config.toml
n_head = 6
head_dim = 64
norm = "layernorm"
norm_place = "pre"
qk_norm = false
parallel_block = false
lr = 0.00788
beta1 = 0.95
lr_head = 0.00481
warmup_steps = 200
decay_fraction = 1.0
doc_mask = true
train_tokens = 473500000
Each number is 128 + 24 x the weight over its row's rms, rounded and kept within 0 to 255. Layers, rows and columns count from 0. Numbers have three digits each. The size before them is the row's rms in percent of the matrix's.

# layer 6 attention query, 384x384, rms 0.0354, rows 188-191, columns 256-319
098:149141133135120144176144139114173101108124106164104170095148125126134140112152137133119113130092155113150102108127141155122156091136147132151132146141120119101115134140155159123127114145147129
097:070137148146159118097183121145136175105116148111133134153110135086107100095136117145124160112124142150114093126097114138108130137143161119104127112145143124133117124142116075119131145128138097
101:150140090151108148164126108180109090112110150117103119132154140069118124146090092178103127149090111096153150118141130150143145143145133157156121100098104098119101172115095108141119112150105181
102:139135187137138176146100138103092124094127191130117125116150161142142141137103102130102110109135144124076117131129153129181152128151132114145117127134146118140105145111123134148149144156190192
# layer 6 attention key, 384x384, rms 0.0354, rows 188-191, columns 256-319
096:135153075122124106171172115141133191107098091166112155117148153125092132114122135175103124164103140117149141123120155139147124085148130131134125162151123117133116115162140138143101106165138110
100:081158136144180105097142142171136128098121099116126154145121149087134092093131130106120153088124162198131123074073144141126127142136174151111141138156141104110106143123123102118148128115132122
101:170154093141094152129106080071119131094131146145090090136139164088121132159083094139112151147118153055100117127122149144143136134136147109122110081125110113116109140120125144157114113150129165
099:107116151114102154109101157080070159081093167100157103137127124138159141130119097106125067118154117117132147108129133145167128116150131109148124134109173127115136166116125152160168161109159182
# layer 6 attention value, 384x384, rms 0.0354, rows 128-173, columns 256-319
094:128086140106117181126135161093139135131130131165135120143120112154160086139113128103121155109098115125161128110197126075119145118154161089090121142112161150127110122156133137108132100136133121
096:129146169146163091124124170107173100130137111145133162143159133079123085104109136153133085112124095107091099122122133095141102133112126131143132154173094127137118115131094156111140111155151101
098:104130105137150100127167103133114118127181104102163115157095152130164117136108148135184148125152095161153157136170119094156148110123100098161117095135114132119103148126164176120082100121146130
096:104109149145136129110065112121103102124099114116161104152114129097130130129122136082162152159133135097096143125067131149104095127100106141135130144105141117141151169118081109118120116085119104
093:162156143146101184149104123124090157139129125164087111160153150157119129127135116102143193109131112141072101141088109141116165148154143148122153139132083111141110089183117114126096085141091140
096:113127110089120138176110147128119087177118165104125139131155149146121111117129123105109130121138092120127134114113139161133141123125108121078132124116142123125123107142131139118101135106183100
091:136079112135190103135140111143154148058103184147127081125119084124106132160115154114130093114100160093145140117134101154155161087113119155113161134158110148110120088126122139097155135095092126
093:136133119109066102125127137127101114158122187158105113164158149142206166121131138150129133128113105162104088134141114131140107160145160147125153119150122127146120138146099151168163113160118095
098:138142133118103092117138128086105118108133130151072113129168061127110109090087114145111133132134089122105168141147127140117122114089111094108120160149144177134152131081108148128157174141130140
098:147181123137119122095112143107157107095119124114131152105094130113127149132149137090136114109137155114116097117142156101109147151164069120128111104088175125127096136110141140142149111109136187
095:107119109112096116128114119146125115099134078144077102116067140166112135183119144102089139125124138080152103140164123162174127118177157119103119111147110110132123129148116170123131125131110156
098:102083157147098139146096087111109138089109130100095137115169165175100122087135097118125112145166157153145167163119181072124158185137166103068127133139086146125161110188136122135135105121094055
098:117100122124114165108147154135176110107116124109086157112115124123154162085094120128113147087162123168116159137106122132145115152110115151157161103106089133077110131107105134152169113112134122
095:083060112121093148147086133101130111088152110121106147122144123076108129150161122098088114157114125132142141111123163129132133109126118154093109117170150146140102141130098127126183081124123125
094:130144121104162159093117119075124109111126130166122122128080115133120175136102109131133117110147149129109105075099098123125094085145137114126156099112142150155158152097091156123078147126101161
098:154124133177144126116115158161181124102125143144144119113149147162091148113126119128129122106132108091154123102128143161155125123111139152153089185125124152105139116124104121150075108103072100
098:141126138115124130134175130149135092115117134128099129168136130111167155143145150117136187090117122125164120122091168146108173162150089122146158146122135151144144123131078123104120121167126152
095:132097121129116126119144144143130132128106099161123160144120142118115089122129131140101140146108142096170120131107133107150140197141123123139132103160124115067145138105103160135121120138131109
093:110128103091117139131141156196126099100117147122153176108132151117130165164140153126088102140142131128092125145155111112110135113130099137123100133120111088119120120119144117152125136130080094
099:175115167113135125192145118121116117107140169152153138128124120124141128125087160146170100119161156146112089129149153139081109109156107096142140156142078083153113113155103134149110156137134174
093:089135105114087105141092090154129158125105128130079153091076184119161135134150088131148087105137123142100062080175155095154084159148135107138114162144140100121129133074091128092144133124158163
100:089123157116076167136119126143183131135095173162147147147165124118125149153163137119169142132133153081106138101092143143128114100150099129127107147106125148163164103148112096147126110087136147
093:099061122113154146143139127069144108109105109160134145126129133180125101150124119166104105116151117106127139121110163149097138125149169100150162134125168144122186134087121135115122140101145108
093:167109123110153125159131127143141114122159173100141129143124124134124146146122155140123093116133090165114106100140104106110113103087165140126135089121117123134143128183116132141161115092146126
096:105138085116146175123098126148095120129142109065131160111149111127132091141126103156134099138152133124122122155096120143123138122128111129151114121145126114111134089110089141144095116113130163
096:102120117095120094114119124155143144139080126108178176119150108123132090109095104148140115135136144122148123119123123110119120135120147138134088172161152125097145087177141053097147069126131145
094:128146142096169108107137096134139105107116119069171143138144119155138155141107162130101113149146116068121162095140089117093165147180113098111135159138121097140156097146091137162131149118090099
099:140103147104154116141130110158094140133114142094140141155137129086107080143097114106104149127148116096086120180114128136116100142123127132159125115090106146143088115055104125144150142139151154
095:164152108152139136136171174120114154141119112121127117137123126176092116131083138152128092161125159158092115118156140160110127101140105079127134129118131084136163109127123116119117110116126110
096:143107142181107110131117133096100086115140143157143116132092118120145132156157177151165080130119142135119110158127151144117106115117118099109114116135157144118131150144116125123167155101127085
099:106143148126148106135112111109123115122127131123120096136108161097107150104111134138136162074134112103128116164117147118126135116193167123161137094142089114136149121129168139160096079147109098
096:139163134122146159123109192121114121100163070121155137128114132163147125109133126153169115155127121151124115159113159126164146132135093123124122143136114119172112134069158120141112086121095108
093:160119144087094132116136140117109111111116144118115162129125168132161129136139113111101133091081138184143147139098110152139146112135092099150160132130111126123099101123135156144123120102171088
095:092107114103118150131128125122103123109130123089133086126184118154151089137095128097146102126089124150094144113121145140125151113136138115096130127158138140152085109151151140161091105103134135
100:140110182092120099138121188086144122098086150115140139143107165160135123129137171179109154103131139129190158099114115058141154139114153141144139083137150134102147117148164053177113120137139131
099:103163115159130129156134137173120155137128172093159080128147142138112145161121167103145121141163153117121133144123135094110160176108116144129148133139134117148136117101094118128109122153135162
099:147175114128120084116155143105175082108101118082102110139119073100164148107132159147154143107157145120129115101139140105124115131164141123104130163162092105115112053123109144144124147122144105
098:157112136130105106100180160135129113082143145094135068164194115151107116104139116143119109114124123103123125144160180129169131136086116105150094114149102144095136109131135149106086123137128130
098:127133125094149120136154119129130118103128145120110108179126116101123133141116112127127109172185126124121140150112104142141175130141117141119117132148122132115154154161145091115169076136141105
096:106147108103171080112110171127132123165159172115120125109121091106156141126132132122129104124117118118096179149121138100143147117128133145116155114088120094149163108115097145111125137123138131
097:163078120117141119152110112155119121149122141106157092109136157143108160123138111141156133093113131122125117109143135127101162106156151154153132151152088155081162123127145147082129132128145117
095:088100168127111204090136128122136140106121081155071151169160146156112110125184138144090134138126096073113143114156123138135129116158119135133137127128136093113129155121178135116113112108116148
101:143114157113121094151136136175089124118132122119136089132109130117144201122156145155150135138130112126161145124140119127138126172110159114111120142136142147120146115114128120113115094107143124
093:101144137153141141144165117155110125116099146139121155146153110144118091127130147103138109137106103096151126107147130140104180122104152110126132138118094143111100152119118137107119138141149088
097:120118108083122142118102158087084123133143137136151124151156202128137135144118157103119112103115121160132101107138084110101155123142111129124097117153126107149132086113105148126130131100138101
094:121168112149102105127093172143142161166094135101123084165134151133182115117134118114125124139077126119123127161098153086112105110147125095104142133157113130084163135141093152118145102125161121
# layer 6 attention output (transposed), 384x384, rms 0.0439, rows 128-173, columns 256-319
101:133183122136112133109133117153099190116121119109081121156125124102127145098133156168119136144158162106114117122060118141170112109096117135103142120134148083133116154089126147152121161122123145
099:156142069151133156127145097150106161134121108112134087088106114158163157165115122138116167133113158144150149135133136130097143115133136120117112145111149121118146138137149092140117126077109148
104:132125133103135191116098128113118155116061143155111131134135144130116134120114114128081092157115128074125107095114100110129112169121121162138140174115181107125154123100124115126161135117088127
102:147163129110166116125190134159114150148159122120108114083136121115149139138141112133107111107087129126146113103135164137116156121168141140097137133174102144109118103127168124145105120121125155
100:110088151129167062129127126102169110130148140107115131132151106128158116152144177128135081123141121129163141119166144134146139123094140125117122111155162115116119130077143099124147168143131115
100:131116125160130130080147136120153187115116101123137080119104146091143129124138159124130154136111176124140109158141125117146148158110130125151097125135082134111109116118130134147142127138087128
097:139166114124062156100121142118129135170159099130128156130159157120108061102139112137108148167121097140120113127145095141102103169141160071153088149075138110109136167155166096126094130170175121
104:124123110147189158140165099135135154107114071089142148106126141125071040112160154107164142114135107122130174137095127134144164126122101131145100142122149144133127130119155152106108174096165201
101:143144160128164157117141137187138155162144150102178159150116195107126149133161102107135100150100139116140104150108106101154138154140162129138117109143112087133089120150151120126113071122111135
107:127093141119141106147114122130106134200160118123122099137137124135144103111121097153118129161140092139156155126133110144164143108110179138116124122175090082131163118131128136173106166127126069
100:136148146166156136148151134135145166163081198116151134114161126098137149097132114125187137138136116187096171115126127116133130124100088127161126123106103117145124123087120096135144137131106114
101:156141086123146113131131164163159105169140123136171111176103123092141098107116160170127102123107126109118129125155131173143121094113097148114128120132162113100131146077097119159113123123153162
106:135166099120122084176094132112089136156158126127174106121130157128122133150126135169150111156114143137142098114136139112117134107138128111115122161165190146112164133131150096126110159142114151
101:202168195119139141109161143137106153159103133091138124119155128180121153102087152146160122127112123117124133158151132141147136122119133123186143120090121114117161148092166142109093168132137134
097:144146124177110117175165134155142128162145134123133148143126131117117081138182113099118146136083133123146145186122179113101156135107108136149123168095118139106088137128181095143135132132168106
104:102134151088116114118097119118128121139083123100150132140141134126142122147102149121114141154092129161115161160159097131098126096174108120128171096142149093158111135123119139119159119164180143
104:134130128124118141136097143142133160132165075126121107102111118125101117117129117143115093165145120118112170156167101124155113126104155114115078135119095101113125137123163108138163141112119130
100:132182146120157148147108086113125117093138168118112091125103135137162116139131140142135137116136088142099123122167116148127126111169137137117091132095107122131087117144128108155131160134097175
100:145142165169144134125082119098151152141131121111097090156124118171123080093128118131155123141120140119144133106114135141127145140144143098172129142155130173124143166158124125107140105164176174
100:086152129150133148055084161123153157144125108078136099103141089117119104131146116114123170168115093126126168147125146140131144174086118163151163113154194153095141139105121114135124094099105077
097:137136172120159155109178146098108094111142110121147093165175083127083148102106162125143157139126139151145183174076146146110191103106122168127130106106117120116160111167134153175119107141099135
106:158147110143155075103112158114107132126156089076124105087096130164109099111123128128126113129115098123161090139121111098120139146122123129144160107123133081095108147121169149082149161125149113
101:134192165112101140133102138143101143137126154093184094161108090092110143108138119093157130148096125132115141135136132095166086154119088157125093106087094134138079176144143117150133133139094122
097:097123128109095138081115109125110102119122112174148114129129155139130097145131101111141139144093160068149121159133136156171128159147107114147159180114147117157145101074110106069103147158116138
102:185110130128127084116151103112134128121090166169100129172104103117130099136183130099161153128128123118153098116105135141174100140133103134120132150105119144128134177124158143102157158143137073
104:166125097139122131134153141115098110108164111162099090119111138132146114153140141112093157128091117135105128151165147128126139122124114113138139092129127135140124162133116199159167174125112134
100:124108141158109137126100139115093112136159153169067112133175114121119109118150088130126145123091160154132120182111143128180090115102115132158108126113129156136077209097171126107104100098157145
102:143139115152119132122127141074153096140125088145131165106149119132145139125154120132159110145112133138150103109111143080140141137157139127112142167147129072115138166210160128084096121113118138
101:122066137096117087118077079151092105100115111145157144105126107116142179115172114119136149085145141090127149161133107121149179131086131110170104121158126162129102118140094154134150144144139099
106:103113106085152180113160116139119143124110148114120156117117099165112121118084065097091153149127140129140110116115137087111135124130112162147127123125082131130103109084159117147101114135139156
100:097118102159102144162121152137109133128135121138109132146118119160171116169104126104143084136121104156149139121184101108125119151121089135100141150107153128146092129112077145129144178115146117
102:102106081137130098139152076120136135134128179144096148123140133086125150119129103137107118089129128116139138116138087127113112131139124169113115104126157133097148131149079138126131180119152145
106:112157115157124116118114126111160150102152099148128103163170133111128140106113131163160147178161130122112134094179111109126130139123144163093133100105160148131150162129137137136138141149101161
100:172136144140130115136151143142120148152113114169142118148087113119083122109124115150081135117148178080154079129083102117125084152132118148149166139111130142133111150088117120148150148139130097
106:096135065150135132112123078163126157098190102144144132129160146146138163110148109095124133133102128124112122149128130160082088123141106105081143152121131145106141123136113178077133146120130104
102:157145150103112110130097098098143124132123069157121167150107111104134135095167095119080120141124116101145136086138099160147106094137164109161127100111137139153145123149159157112145100111148106
100:125084130123176125150119118149107126146161156160135161121131189139096134144125131101119109125106124153138121135125127130147146170105129131149138123060170139164125193150099123091126132141112119
104:121126134111143133159102078144126116174126148143121165099098158123111129118089139135175157108140133141118125104108116111075092141160120125152205076098137111160118127124097104137164117088120132
096:128140157163089138162121126123101103167108123129154114078104147155128114148146142142099110124101142123123124091150135084126077129124145154117121142100110152109127108104138150155111163145112119
102:139116162150088168138125104131174114115125098086092108159106148153081119131120125155135137144149131120111109115129150172110109149108116127106135149145120139116107099126147078118145142136132125
101:137149127132111101096136137120113143122116096132111146132096099163129091159122113159114099129123147134095136137105123125134093159099115137164131125135168114168079108125126156162121177119121170
099:131124073144142065144111126114132130147134182111158103133098109090162118110074107113161099123131143176130124138108144157153118135071160142118137125122115131127141091135065120159118141157134149
104:120155120118124127144111151117166123147150109130075140090150114135104067129120141104114114109129131141130101145113130132116112078147087116147126124154104109161125089142138147139110140144116156
099:140119085133157119146118132134133172122141115105129129123102127094161143146123136135132132139136139163100118098108150114164110117140104151127085138140163129119121106131120124155152105115150160
107:138121141176127111132179115177154170147146141104123149114113076137137134114125085153110139155121131089139171151120163140184097161151156144170115142120157142091107139123112093134137135131108135
101:145089105084124141126158074142117107092150109142121154055102126147087151166136134153140133120168149138106117140123111150137122137137137129122118098102145125164117119132175121115124162139138170